From a checkpoint of a small transformer trained on Wikipedia.
Size: width 160, 2 heads of 64, MLP 768 squared leaky ReLU, vocabulary 1536, 4.69M parameters.
Architecture: RMSNorm before each block, learned residual scales.
Training: 132M tokens, 8855 steps.
Each number is 128 + 32 x the weight over its row's rms, rounded and kept within 0 to 255. Layers, rows and columns count from 0. Numbers have three digits each. The size before them is the row's rms in percent of the matrix's.

# layer 4 attention value, 128x160, rms 0.0947, rows 67-110, columns 0-159
108:148114118088116098112153172142093132077119123207103106112136097145183106063120208122120114119199185134125138191181129093165153110110095167149153085149110051153172168184189139111165167136105113139099124051176116145109149155100172108148102133129081113115149084172096207164112123123158060115115148125119121124116088119138138100171134112110118136129153164186109177129120109053162090106121112127117133123133131126102136123127085121106116114186074142086143076179137096129140097152170100
099:095159168129156077108119099174097165118134120094197112146122073162108086115183123130157124150134115117140107128119172123119068141150158113085128127138255155094120132130143125133125110124098136101150078115103090101108128155097130102148169091134127123143122156139115129103120096066038174113154152118138187159136166151123165148099074209163136105194111134132167138103106205182072204066135093130134149115104134113129141124089110103084114095133189114139178125077111140133117144101130150
111:174123124161117130156132073116131085152163145123144146136100094103084091122111122096134122067071158149110145106106118129158072090158071161123162144092143107139111080104092105154179107084211159121158102082107136146140126138163128137173092091131121143097027118124129104105159146228151117171118108185052104163155105092115125156150135090069156112100204104099126152171136117100086057153169134158121123176125139143126127155120121121094170146141090182121086099126122111132135061163106093
100:133096179138142129116072209153132158184170113190127157147084124127165137083145127140148148074114110131091095126142198192170124113146117094104147120188133128156127029124095143179122131096143081151141116186157116109163150109168162169187123157171151114191150124148153135148139131070126158143114133156166095111143177112092129150151167103147125135102173077169099130177099054124082143119107143110119130123139165143121147151117165103135043144124155114120186108105193171099129087138126185
110:070123130145135107130109152143146168220145116086167143090115159081161154105132124185154148169145127131112110109167173138188107097221116114117157190137171147148156148095123100103118146103078075111133114158110109115151144180073196151125208155159113089140113049153115122129140131159085170051164162135179134139174130194118140107130086130140132088129099108151123109184110122150058135108129136147111127113132162125096131143079160115108103144112180121181134184154084155133095070124141110
124:149120104122123135139170114110070120131148106132097113101084141119134114082136156142084074082155178119109173160150108096139113121198124141163168173172121077116187126116151142076148160093110142126105134117114189123187169164091193136153132119106187123165128083182103161127161087143131104134133140141129061147097106132100163115153180093121155190088211141112144199136134100114214097086190094157134084167129182133145104149135099143141137117135076134074108134188104112137142179129154088
115:080132112157174134103105089095036116149187090163183093069140089145158127061136211160152106134117185112150117150061199065131084136114084139125154143141126096166158122127195111070090117136162158131163152094104132147124129213092125131132100113135090176135080112136125169144101132177122184142138128168151143143147120165123138138143089122128131158108193122125201098165109153170112152123184145126137152120097190126157145104133128156187147162124168150118131153151117129163157123101178118
111:129124164123115132109086144147157124118138139128096132134157144117143134119190080134158110130102181145207123165160117108229128096135167136122152136145046140175140112072107184113146139144091139190129143144098177118048116177119130127189183148123072142131118109123128167106120094222145092130089123194118097121123099132158088208179130104183120113103083135160103156079078052134161104110122200122124156117130168140114153156107102126126092161151115132137136093155142067142131146108113133
106:110130141145115117148020091132255126185140111064144133131089142111071155138120050115131125131120143135122134157077129128110128124140124100139180163120156164102143127120080119072181108157126141048170111092113103153077094143127122111098146091107090162142075121065120184057117111118096158138149119117111117146183167160109081155127112117095114166172108152097121158191107146142098145135106176170098095131086139149127111112140105157110091152151185133149134166113114106157156072165144132
101:121084163117102106143087133162255145149136098122122068148146041152131167084107101121170101071153169145105134182147112128128131079107053154185178136128147136124119123130064094156149101141115166099168148097158158138112112131130128099110097088130119147129136133123121152087061048094075117183110088133089104127128101125150156133129129120104105076172074159132058130133123170158131166082097144130101107115151087158102154118103086109107104123223167127118110123167119133145130169131131152
101:119140071137065129142151107103129104099140115126166100166127117127129153148097137158074136187133132145129128133119119154146036115162108144067141117149115102129213133153167121125150113148145125114167147138173173125117112126088121121184149203086122141109129107115116140194129099158255084081125155114139144159162054119147111125164152125117170084098165095132059127130148117092137136124096123195126165134153208165118124131089113135093087120131139091125127140121148091107149105190166083
089:130098127091077087137127160135178086152145119055177078145129103072121164131143068038146158075158123147088087156105097121094172141125139129145121096121124036116110103107127083081127122143097167153128159096138075168145096142152181098128103097176125136147152173084121229102146108122124156101097112127131128133159110112129195126119119116115066104136090192153069147062082085094115118128121130127092105097125096132098154145157126112143167169180146137098140066097104103119137140079118143
109:124140118138094112075146106132057118059149133081096151120153086132168103097121131184121149114102118139138140099193101114165174106140120190162139129146158068187170092138090121166194135126119093193102139159062091117078144115148096116159190175108144113101090121108124109142166131145140111125157154096161157139155124112201115117145131150144119093128126129174108173074153119122173078121120126106145161167117145148133120164121060134104175137142099128162144142104163048063044147151174068
101:155095136156208113082137159153112137139134115218137122101170181068176085115121124120181146126101171127128054098124115132105125089131107097061110067103137078196085132128148157159128105146132169119141165135088104132121131111141114153123142131142131147113116167150153133161140112201111078134106089181121146160177160132211162117118136121048131128181137124121163130111170103109130143203129155077133047160093142086136123165186128192136139170135144131113124116185091115131121122134181109
098:128111106175148143143152100137143096119126155158147141078230159120137210139078066160109134155107100120145108123163117159091129101160114137143165126126112137144148122116142152051097137139148175131127175182129146147165141120141158104141101166120103121099095146138133083143125123236155078100111164139127125102195073176135079100061094134153147167105128135129177126125125129156161170129090149185133131133137172123110157089128152153156157165105147098192069146126119235161096164110154173
115:149157096147144135092192109166083148092164104075092122117060149095104059129108139145141119133110085130149138122122132140155122098151141088184141145074185128099116167141082139164146135143098118140116150152062120131099134107152095079147207127114173123137071071113106055110153106122121136110133141100115245155129147091164202150131150168101147073194158131157151154135142171134170132135103107091142116155091117100147119136146084141117156166157142138150102154108130099065104126132168037
114:133104098142216067113152187162092143174118157088156158146094164057169117186184124144190122110190074141131111149140134152132112167164163118120099089116136131157125113105123100109149164123088143093102134140160059093139052144114135154153188132170100106131160135204158124191165143126103162058102164133173114146115146092106122141131071176124076121153073104081123172094132096097106162123127125103110131105129056106150126149109182128105125166173123117124156130137102152112104086096088113
096:131165072107094148136116055151164127124135142124151043137109091157086176182121124092117137151096171156128130098083123157155122082067146093091161127111067159088136141131157109107152097126154073088172105072139107145072121143089112135120086085141067148132098104040119168138075090133190127147159168114122203084114104072113092159162122138092123062113108116177071109155109173126139115157095165113153137141104098165119116089102100111108132112160108129127151164094162112107151095171107083
090:069097109099086175130130076094130096155141095081137107107156083115092103097101151126131138128124162127167152112121123048139148107106108126164097148095118153109137151165161141112128104080163147151139097108104136165112128127132139119055091071146171115100097118072102154048137123104102148142153120134050185101094103163117139050107091125123110101109113156149120098098086210168149076127174109129141110087112132150162100135161132145159212059114120131172105140122070121171081208082113112
079:084195159145145113104105095138079153121167132080149059130159140193178125144152074135106130126141150096104109101108155134084070155159127123066145164152183153082135131044137111145132085156085132081137144113064167079089138137084105129160172113106137156162166163141151108129109080111101146129095100159205134124162124118146140171082142172171141107148118099093163145110132120140096230106128126118162155137109174078124142097089132174138077131106180103091162162105120132124108182069132141
107:158118103146159076116127140123088121130121125088198072126108130187174175083132165218168137136094105128136105087111181137087034138165127093107183137143160050213147108115171148120086085122149173071139120108111142129156156093124151110159113105079136146039119158124135092121136060150161104090161166172163188141110107081173116124075130166113138110171100081114136141120153157113129151085120165138151115160111150101159137146113135163126154158146109143124130152096100108113066111121122129
106:107079116136137122133124087120111120153143148093108094092114076093202150107153133146147154022117137133065086174132159105125133179114087143112116121144131139182114093113082118091109167138179063117093133113130076113127096183122191134157110120159118107166128141147161188125126152114065182153151120141129082110118160077140137130125103138088085127095107135134119098169121120113058128106175133154095140109111009132089105159096125087135184139133075134111152112067162066096170085147126123
113:128105121148152124126166111182126166082066139218081164100152132101116125164172123160150125136172123136130122110179125152165111110148112195133120120127172134157159129173124151155103168108076116123109085178146111106125103137102175114102176158149091092143135116188139073180113085135048111085170215113115101125150140177144117080135100190131141149148129130169136091156132192187160100106114111160120140133153120112147114090106108094073146104139139101206160186168143129107123088195147077
101:151128093099090145173082124169169121115175140102166087151152031138184176114135101093155123059188131129088081131068154102103073169116106132101166155142138087099148087120118100150093130162138160199128164111145117132099143088154156119124133144067089146165172137110111179122119052106111147118108116129160137160159094103170125113136137072129153099161135147160087097152109119164080090086156110197109184104146219122135157115108104110133081169179147115123150131111116100105128084086158108
102:106116131114100091094077140140162134139154108135143139143158111078119099162103128118125118088116230143173148150154097090170125153117105172136170115143105102178178107106107132123166142181146139155133121076123108142000088200125148123154104147160121170128107101117134201084103120112158146161126113142076130171137129108132139160255133102125140114121115156191083144109084113125105080104140190126106145092109110125115127119130100107127085144181100144095162131158108089152146107135180116
109:191142129139098120092109128122134114087203106120101102172106140157182105124152130201093082081138158140144129144102191176170089131104111079145160126150071121137175102110091127155176125179133125147124116139138146108055109108142153078197145135122180181167165114128132126100148092116184131128084141193142135110060112098150141189115139151149156119085149116172128158090023091102133122085083140133129137120129166111150160135146134149152056148147125113111173134064203139112122121150152116
089:142116114145244106098161094148081148130079132231083138103135167127069106153122177097118134143074121118137157146116128124127147124100133116145114115126123131157102161142171176139087127103136141131150064112073147119138155197099086152068134109205124144144090123157151076115108098116114087177154129178112128130107203143139160154111153162111169176157134098103177116166171185141142077180151188075159117180111079119150118103154094111137131090097134156090127142150105151138128100181131126
102:068114162111073126136079142110120104148155109134155200117169079132148119103130139127131128092176204119148137128163113076166136140175120163105157122184146183162195118132120128143153128073153149127104062150152151142086126119189168132117156116089066127111131111139105169074135139159050160089154163141077091105129116105161093056175112133130152108102171117177110103177088095146098078125151120179125148078143173125105132131079155046133114051109125118154155167150133120175110107123144114
115:165193110165097106132123111191136139120136173080146097186060134137085195147179109116136143127159110130144148140142142171139180103148182161183212173132120131108118098144044102107136133120126186136134161042103126149145154156153151114157130076113097124128114126122119121085143092148112105094114152126138069134134138126160131186163081078146068136144162159110113174134138176116195133136127185176131147168127132159122140129108099116115139231152111138194088150124142143122092120113093074
103:137059111146198131118100136122135153152076120191122132101176135125175139139068189127114121143093113129110142151123082110043116148137083141119120082170160140205166111141133090161101157176186113080155120130158137139102103114094105168117078174136113108074143124162151101179065126112140122178144113100164123143120130116180083131146180118093136129144071112076122120104193123080074182140068129115118126124139075124111139100105184136146090129150142176079070118169175127125116112177171155
109:122101139098074130135117167128155146131146129158138180087176124116131122059089146159134129148180140131109146133221119092151111131174083157123164090162168102161147109143131112116093187137108078133084133161187103136109145127132204115150136188132095076096153081163092179138132187107171124092132146105178106160143113115101091101171153083150137097113097114206091102156103067055075142122137117140095126098171149148062134130089159085098079091134109127139134083147120133149128063125157177
092:159105140120112121156132175111144111136123132205117158112132126067129102122130150134036139151083131134084102113122137158128222122121112054125088124136136085146124162135141093084144189112090109137092101139113109164195152136142157106111141135189170134165125132129104190146193181181127140081152155179151129062184160142152152117094088094104128138104143149168160109139065097088142062171119126125097148154115156101153126167184111105137152126076133130113109104120130186087138060181164090
107:142152101149114150156137095090108109141148135100094180145098121131142096159137085102087092101144125123074131072123093157108058142157086124153055125048120147141159160051123095220145085138124137090087122174117145108109093100152091145102207144056092135091155104112105029138134138203109135107139101151121101082137078088134141149096178131095161108132139087076128118155123065102111145153138108086117158142129174078096152088134168156137128154124151104095124159154155133147111130148130085
101:199132109161177146128160118173048158114110130190108079121105109167119171091132203133105101127119141120102148170133179134088154120112142134149181128124156077109144086176125127062117172135155155096132171079158121133206141167099149097172045066167145112158105108174114120168102098111160114166141156139134063153137150109121133152135116100125092186128182146114174176157164212118197138121147138173145156178118103140143130093139112103126145169136108172105087130141136154119152133168129112
083:152106179136070128146091188087200096141137106075109156123095157133124134105106132160148131148076141141154101189111158161112149119100139066166175090117143125138113108177090156033187152151114137085125174132106125167130127120164129019123115107109088119113113143091135174084113148174125136106132174133088142111133128129179114130109081125115095150105119155137159128089115150109166125111077153194097094114104077151112130170157052125093128143165116142181071087118155078109208127147123114
115:163115101115144147113184173132097138103097146114079127141081130128167140132164152107155150134156097124140116158139112077137121146120116102116109101119080140129097165153172108156053138164136117126108149080162174128077163114092121134104154131081117057090175085170142115161140088132168022106082111113130104170118118155191133158102147105082110129170079162092134083110179140056184147135124120080118169134167101098070130139118172207105151144154098125138104124210147091133103126125177064
089:137133122143192114102121122129119177088124090181038136115092132141092131099096128156132104078084120132125199201160108111154198122077109173168120149138148117147150130098147135105161162131138096155125090131107133094138132167143100160075144101163130113165112110122116104159111101096148138189160130106116126107120139136083182212156177113148144209139128141159156190147171139175152099103149158094155122165098070149140091105146034119126091127169116172055131147191162161147139143165130136
103:145113098126148156122183101139072133100112140178116085125135117141147125109136185104075134120154100120108148077142071124143175080176140109146160120216135094117155112155127092157111143105138099128093174134128127128176139109140134178183146151105205082127113105155112097168150098087116113127159167035160109107133170078133155107142180138072093112134172131121098142144170099119195134163079075116141094155139141131103135111108213100136141132123166133096107173129142144036076159207153130
087:140100109105011152137108130086190085156149089073150170157100133063105111107128128119122158133158145148164139116120120154153122085136156109163094109141096113123171116205123109105153113094154146136155106161108105186137099109159138121115110133163172110148110131041092198053138145134129123098160167115099130163086113131128131095147072105129091128079150150147078115110041148102132099154113094204101065107132168192142110175141150143142178091130136132190124110116140106135126141151113068
101:141134150124090102158141164098171093176122135102185130173097162112202154125128155148171139160193108127137055126119176210112152112139133129090111154068101139116099149172117114105127091083116157106126143080167099142220131107126150123127113089110114130148187185117113130101168148136104124068106142133137131119122106211171132005058069157136111131118153116139116129133113156162113116123129127167122092109148127164118143188133101103096158124080127061183143115125098111138142120089088111
112:115065114098160149133114110166221154220130134122078091091174170100115145124089104110135120136118124144154124165125134116161109105149116101163138162131086154124143189089140180094109153145065135160167097122123149135067148177069163129099154136185123126180114034126117160074082064074113117134111123191066161086085120158106152125128173125106168139111081120179138140171074125165084079103130137125129117101130082130143124096112096121180077107141158114121092120158089127138121101125146139
098:098081072142171099151134099128108126170115126082196096117111099113118178153134126125144150091182106123143164206062143087116116182153099121147142125094149162114184174137170145121130133119127141136144085068158150164180140134107185103086090096124096116024129112128140132116139131164125128055141099156092154085174087167108102082107110146114119117147136151030097110144137206128104075090121108165139147083117118087135131088089133130142174144145096184130103171131103146145101090079108112
106:066097111122141131110127162079107105125102079214149099096203146107133151110052162120144139125122187111157102100121134088120189099109114135114197100141138117175168134145149189111099131144138159133137143187138144136100110111198103099127076146126139182081109123130127171177095104179122151132143128124111196097192123062177115056165129127114133102121173102184112063144132144163205137181085143133162117087115127114125121125145146091158113104136131137105138223132125135132113125113158154
119:155115111144146129099122100139084139160163078170151104120087122138143092092126151161122086049177172132126196180146148137159130111115139129164150109072147121128158160146142149157170112067081141125094059092135107141157117148140174154145131058148149113129115100100088142090134124095103136116147127142090149088073147124083183077199155155119117136127183126134108191146083143179141103107179117137155040118081140127162125106138084101138118134173074155059162139159135116134098131122086031
# layer 4 attention output (transposed), 128x160, rms 0.0969, rows 67-110, columns 0-159
104:183151090162048141111123145087193133134169151150183120103102094122202135125081136126153080102132084142178108118138133095103126124121125080167125112184140142213066140095112120162154099183141149169109146088129139111124132104171135101125121122160150095133090192101058148142091184104084156161083105162096123131138130100073109123184110123063208154070153142127090139120101124181121122110164121166138147141086113112163174110152107127111149119185114083134176151089154105141110161094114089
095:103112108151224104110137164144087146100090116108144110096152143139135114158181157111126146079090142127091104145012133181157124102145130138109119100091086137106177100132176131117136137113131102158089182155162113134112113117106126125102180093109092111116129107089089056217172114101143089125078122095162094164150214102140136143115102136097119137163092143108095127162171145083117146099151173074146142145118113097091108116153140139141110118134161155116159101173112116121188044099208152
109:080160146161126093170109165135139046157152116104122186124115103134132160145143156152148155185127149133198150167146104081086105110152106139120146168115183140132143087095124094145144166134166133113150142146091114107147115068153150150157088145142148113146149066153154117050097129124124180141118172144081129108085100156121173146146067121188207131117122175085110150152082108182076156127025090129116074109147136151137122167114112085068143201124136109115153085090123151109149126133072138
098:062124175084168186061159118103147150106187137159036079131118113095108116078072122167130125082120140143116152151155119141080200151137098093184122124092145133142144071091138121158142114111128086085107131066140072130115116123156172091176168109107136131076158120195078120125185114134080156159156093109109152130104158152148105150105089154136135136196104103158124113099185125170144181157089165089159132128148111135112111109095101134133113144090135083149139092142119153133093081117206090
106:139064151110124105078145137086122215127090093126138100117127138124122096202144206199098198144073128119109064122173166130098189141112183108173160122129122150133120063170133158159153146132180147114136153126112122125043103118123138174071152148150100139166120114120110173182119160106126158152111150099126133133164217123096114147067112126176107145164124093133113132115151119141126176147115181091109149106148143119143112115111127098106106155137167148073132084131083141112092043139170128
115:173188074155092084130109163101128156129171156160138157092127167076148079145095129136109076130117131128167134122169089102076148118156150120153136153127129078209099119154093111143120167191180214145112145142095116129110149140167173101138102121168113145175131130153061176116068180119126137189111123136127133132132112076074163127145139135115192142117154154212120165172110177118120130104118161178107076108127191146120199129133136128064161104182126153119135115101142120160121134090075105
109:131157146153135104093143150119048141096150130177168096195085163171135104168124169126196122135146151119187150162121059096085142150173098077102110164141143120148096117132124119135098146118164157215138203154157138095080107113104177162084103151049110121150091078123137089153107200124174120187079101137112129115159152122112179116143087089134167128070100149066109148143128140102114146160074166114173158139084166089139159095123123128128084086151116134139161090139105102133138110100143135
108:128098093091131130111134144152149171168139063172162102132120090174095122120199159112136109146150115185192124160172164115111079152089128146178067166172122123169127105104144103139168130179125127160140144159109056082167112124179109070148127125079119108163152132050201142064141132148169135159147132142109136126125109087120169145146132120117095135120150073144107134083059106144156174145118091127162112112141123074165120149102094073120088152101128089109124159137183194156040130103113110
103:133125142082111145109143135167143146102096092142176112148161122157134187185159123108109138148132147145169099157136141117088121114153085196116131086106149137098164107198154088093122125105133148128127128132171129129120101124066101165064140177111094117140111124086160180121122092159141157059052189121178121146160143125114147176148069213164142090157124150111145143069129118146082138162075096102173102170168124144114074150153128096123103222140145135101095083106143071096099160172135181
100:133125145101071157081136109141171108135127066130120153117140117196174141096129123146095069127127148166120115144135206150129096075139098128153118061157136184131144153142185111117151133154089161133112158127099139159130142119140080153110170194133122116116209106119081139133114093151140133153031122148099121141132166077127119113158066192105132133141106142093138118057117132147091167060148110191194120181123157141114095140163153123173077128079132100156151126120167117128132198136095201
099:196117121183082114096138145106171143201120120129150137135103145144120115129077137106145137200091052079156155110149160092149096117094162123131169125149150127101077099086088071118186149133147134124089116068125150098127126111127147144186162113127129155103129137104119139083109162088101158150075179132097166149127076144031163154112164118126178147139165115101071148136059149186156097164120109162115156161179104137212136118093143138085149136109148091136102168156105127160071124109078109
082:182139114134025137117055124134182134151139071122115140144132074179171165136102118095075125113088134136118096177157124099109115098124029128087153108150179135122142149100096122127151052195127149131166137105141124113164095108108074139134110179175123077091146181110159141113115108136132111118071130117145152087177152103158105140139148133122142147093140155087186130125061115144092135108139100147115133134168124167065155184158067146159074109112102087114056117109153128120140111171080124
107:123101102150141110126135125079149158144071129109139134062138092108126175091123154119150103135150105157141127096095127119135139108114182113168155208133083059124145095083086150136141155154178125134111150164062141043152072164139183148219151103104142066121148137139105097112091136112081125117149148143123147125130084116112143094128156083135104117134217121116101156111083101133119075116136116158141121158155102116170161165110091056111122147166185159090180120110145151140144053098139042
096:119166115119170145173127121149101097133114124092168090161085166131157144139128195140109184153157173139142126089137072151115149156174124091127091165136141186113111164125134196143210087108141135143201160147109123078167089122123177068137118145078187143102088107098120116136144113157208137128138086124128183125095151073125130123104150082140166109048117106097138129119167091134124107116079138127156141148116118103132117089173128123210121194109111095125104046069108098132136101093138081
094:166110132112098156131140075064137186150141122166136150158109164132097163135141162136128139200117163055129170107131148105221103163123153131046140156154138124111121121143083081161140151143137140142149074122147101143125163119099121127155088186121165163195095066116217160121056141147162140146113108122085162155119093082143155133114165082168071102115184080083175142091068144134133144149101130166071125116123146164128138130125194132143116104164105140137111155126052110104126107151112122
113:129166063172207123216109133137091114129050132104128137065130083079125087152201159128105148098178147145083094087104106161111147131139149120149117137085048093083155083126102135120137130127186148094099190155088182105137069122095148137131165103116135110161135102106120113122174134088139138086119161122132167108142142092098134088101109115144109087133192141093111171137125107095116047108131118126140132172127093103124130158126170111139142166157185203058140118074127124125161105111131124
108:117100145155190078119136095084105136138163144091092123121141124106156091137130135142052164102135093084133090200141109156162145160129141122128134135107097204148147084152173205149226101142127126124171130145129150108105133138095087126143173123175127122128053122114120136126170178092095099090161126090139136127151178120153101123113194143142151177127154112138119100110148141137146155148191135115053152106142111085078116137158127124125139155136084070128139098140146166124114000151144091
096:082139110150125128141107151160159125120125123133158090174085059198143187120143082112181108147129099135132117089119181085102110116118124115103151065149129148086127161110110078097119173124090122085107112091122164120160105088116068164100163155136094082079118115098147136090142141105127123135068208134121130130157094167086196134130087199137124125107116137096111179107098094150155106140121087128196142147122055101211074145095138164081108157171116102105121157176108081152114177157121179
081:173150143121060134148045154159126121078070086119141156144151138158114145172160121133187148110121124210112149110135119129118105090151146147077137141127131112088144206154113142083065126132131122169118162135103151178102104146134138187085085189138120104170165163106163126125110101135152124180125158126131113097130121141146129099150092113110101108081087150136154174174106134087093132097176123150137139124076158186113163195135096113129068114156147212124084129124108063150180197149109189
076:087133097155231090064135155154049170116122106103110102119133170165129085122149115101105131139140141077107124106060153180139129137113133140125093129112095142102185108128160120139118186110123147172130150189133094074156114157095162073105182077070120146083174088131108070213149136119164113120133091128134140140151172082113155130119178154097127123170114144116117089160188151084171139116126155083160113135151138087141127076111157160182149055103111118123136116172145159152123077099162121
102:132136162152139122106116144077110126113102089085160110128145163136142167177166187117139096130100127041144117073106142147161115130169160098124126154080106169101146107135144103126198171093146171125131169116115104025124096143118166112194127140115176135104128109150090098116139217144130110154075096061092142174180141137120162139092154110156170127140159125072151161143098122130128110177107131160105153146100080082156173082148147135089168099135094129107172099117084141125195037130116119
103:050135166110097070088206110115119110086143152095063109116137110122157143107103101174125082121136167170126090193139134043108156120126098099150121084159177149150137111079148167142106162131131166143178124139098105115085127115118098131151155116166082081092126143185142097171129153113122092132136069137125127119143151169147138110132072179179182169134135191114122095138109138126051136133120125156120141090151120104118107172125067113082050097113126099165161047148141091113137074149131096
106:130088153133132104173185098053145163133114142163135107086129145048090130130153146197110143132109178112115088137115131118185123138135242095152159093134067122135115103118119169127173157130136088127101118142118173184084171143117081125139158136160098139108067146095097153179090119117085109162106140113129086182130169079105131110102127116132105134149137094138097117096146123151118115111183185127086128145084147083129095103109156110103132190172190158158191118158076108122118090051161098
097:131123183133048123098098128104164166128130077143090060091148110188128126117121137113136110128142130124104095176143153096100072086103089140152148076144174112046160120040130104127139106200138113121109205113128114088134122103088122115135102079132115113031195147153108136133118142136102120141059110141117115150140142097062157151151127091143169169139153157065160111101116185140116195141118131107129140159150133128154177108123103122201115117107137116120132125177130187123139142052103126
095:138135129090091110099132175145143124157169107147156143107109092199160120133131099111149109097129105211204137161145164138063126126089106152169045143154162154145140110102164145122136101141130129154102151149119137099118103107112141123128115157076073068122140166034160121106099151118133138163090131171161139098121109122083109164167078175117177147089117129081112125059115106153120123145100122123191139171149131082152133158119043112120081221101138088111124110066159106162087178105118117
112:147132137136149143098114171093143129111167130151067108134103113154109116101148090066165116081212124151121135144164132156106109166143116135165085134116086123123146053085147047146149134141126071149050140106097085084182086127115150046211159105104102126089173135105179114118169151107081176165140122157105164133176121104090135144141144163104167125155163123121103148093123131128161102175114087162126131196132091093161164112044111122112107073083123100153112146104179111136100148113151107
084:061168124122195109172162100128040107127157177133195134149064136101109100162158125171137130119126170118155115104068114154104147161149197112153084137085098120194104157146144168099117151058101132139158131134133138146148164127144135100105099115099121128146054117156089138154158143128202115145133123134147097114090173122147124113107086165136124114154064145153134147124169072086149096102089165089175091115081163046120079108137160126108159184148122159158156110085078080112148137126168110
095:147040187128072136105104199133180147089111067148115124074164159129083138137116156162179173114104106221136175195141130082090119093118170130144118103164156127118172124106131127127106159144157080159111129139071107174096152131143175143128096128121107119130159165113106109155105166171051145185111144118137090151094108070171085154154069133096121127136133151131124079132091132153102173166176136081118123098125132154174179128101105102107090154179143141104122107142117109149104167054137138
104:104130127124132124150101137081128142171150117181147131094134091128147170130120148112070081091145132083175127106109149092103114136171099142112165146120106099152172082132108041159160170176174180105140171110158130111151134124123076158126089173156090091120073095120132149068078133116116127100094192118079116185156103101105162105089121139192053110152160150147138110085089129170124142120098042152116136109141103109110124175179155081138185149158138152092160125154157203099130076156079159
101:147114156116123140088255051103088081134160183084131131183105156152160114117051126152122121148146094057124151140144175161159116094086118114168066108131148221142087159138153178121167106053092137145139102118105132121113160123130146143156138148098194128137111104149090117136099126149132127108128076112133145131111084146116074125136116150095180137093137107091149111078168118099107113170102160158148137158143128126147062102177132151109142157105121048124171120082127119167109139133129123
105:187082127116034149075187127102205170151137150134116124105133117149145124130076165131156143131059089131135129112176178131123140111084140103168125121168166170143100043083142126151153080182144128097121084090135129148050116095159142146118111119183130112148147187136084148139093143138077158146152109134117158135124154149102050172158093099103173143139157081126112116132095125205116179167144142130111155107152127162155148099125091110104108129178161080086155175068117154126097141113130092
088:174099133120044168150107132075166151110137154142131111173082120085124166145098149124143208131126154156108079100135064084069150173178121106119171136110161090203126140142062126152117085132165132119124103032106136124158106045160132139143063111174138124143113172133183192148129105106077144122120143139139154118142146133143106138075157059135132099086163127124151147125135074128110088145077146113078108123171117138132123108099082107132109139179112141127103080082122057117129106150134096
101:138111112210178093168124110173108075122120106117109161113174139133106041116165103143105189209196143077109139153207119102131089135100165133108127122121124167075091105141137133130138151105135092118137109165061157080173118134093148111138158109118178151119150107158125122152114120141054151084191146129117135096116145099154136132110199104108106109163176130111094104132134109129153125130142124105044072119158171122146186068052151124137165132112119109116089132092149161184105176114106125
091:105180113125130129136179116069102116124184217180135150149090131092175143121081121126121038098128149068163143098097126084100135127179106106094116132115110122227130123114083081165147164114153195123104166095185150146132164108139120160123115143156107112143055096150083140119093148108141120155080110122087126169142114134097166109129119127137180120110152184131125142129136146134113118119064135193157118124075133101096111120170162140120176108189095136160223106147099110103157075128106150
080:184098095069066199151149142140197132118091099145118146153135110088127207180150171089146083136138145182140106148129121092142128141169088156114128118132134102150163141123093070106152103141166139136120117096149127130138090123128110169127098156146155109142121145055217136074138126148145141082042142133124160133149084135143132141122082132134130102078177131116139152086078109135034069159122082196137128126136037148122084146160131101108097101112098130145122133112143086095103149161086168
113:173158072151125078146140088144133126142110131109198093095145160148133076140104147133085134059165083065145099131198156110148073132099137090154111108146098159120099160123153182148169089116127159107170153098154130120128132128107120070110128100180176118111085146141082181129107148122173129112197094117045124157105131128087114059122129094104115149122161120165116117120110115137150105111175085192112169106114117103154129076157150124151204113085161100141172159108181172157113150157040118
084:074148101110182085129181118104111135119169209167170135098096118130157121072148082166134040107131167166162111133098129130082155122103160120190086132089071097226104108140140176125092126105107144138099120138120147116124154132125176118111152118068136146186106095135053132134138112106100118123103080181164112092113131135127125132151112214127112139164127117132123178052168107082110110117127170139221043136106160096113138134138150128106152147167144138162164135113128120145105135124153097
094:104149098159147131169130080086128136134145152142100119119112135062131120066000137151103123107106092074071154084116106133111167091159103073155134108178101109108110132153061110164142166115134169065107136126078136179128138137160156147192171134173151125125099102200046160157105136110089104108153149070109149138145065091117105077116153127092124092139188147156132123152114134131163131107148118171092146164154152142148138122141138168096162138208151144108154104114110135162161076116134100
080:197101150099032164146086163129196118122102101149115143166145112122108170181098129108142158120129101190127166145179084108109110086154086166108179125132127089083114147149081095094123086155151117143124129081097146171125093147134121188146090205191111107122136155086174152063119091128099151142103205112133148136135097134126100126129115114120106106101101129159134169139083121145077113146135096161101150125131110193122151186128077101098067156130172142100045155113125073119123142144091166
093:174095193126088156108051172118173132142078096105118159149158157079128174175131160130125139150120110128069114112153108092155139150166132114101255110158154114120131174133100098152156115175127121128144128109180113145122144170125110153125091150196124160067128158116134113147133132119113159163105150105104095166145183131151113135092150111179101164103103126162125116146120175169127126083151101133067212097123086145103140130181148113153120089078087141159055103186114126072131124177135151
104:143144147076087135107126104109104176125139102132144115146132088141110058190216127174139134147117135190117069124173187153110120130090171146174067051140143142156115147165132123101110112126096143128125130122092124170121116113150086090063111136151110120165160158101159190156134146122212169170082134145135118075141175107089116157159078206125134167144093105136153186095121135107123157132123147088147103131107179115127094169120130148137070152115129131106111154095101069144079220153151128
092:172128174187065107129065108115113103102118061078147146107096101151155123186172148174089156108105117063159114150114164077147108127128145125102134123088148163099105126158159157118127105103150135187156162094118101131074160100062090158080076150135128141189079180155120158123081173132090170149076098124107079113169129126130161100150121148130183133113115167095185131148098156090093138151178148100093140107080118129110160161161139133096173152165082204127147107153125096146125121175080169
101:151119136131074193126113143134139143118103095142106107137075156139109146088100133173162130132120139182108174090104104109119147148136155069119068156161141155076172181100104169125127139054123144155140143142100175139093165133121160147157127158058122128145136098109122124141162166161153108159059093125145180110102062094161120150138106125103133071071144134062175111111111103119139068198143147129214147189094101110160141103097137181161092127177088140152102115147068088137107177079172137
113:114157120162137116135073170142116082080143146130133157105131093100192114115170112148121095092147154181140143111134095110060166137173159093133126106114065126156103110156142118135131093151132105176083160120074135135126113173130140146115131162144109121147111175110022112125126160121048157199088134141150132120167157079102109112159096194082179108095104147160112179151167162112098131091146139099139132122079155103116206164149104123093133188216098187087120094116113093164133136097145169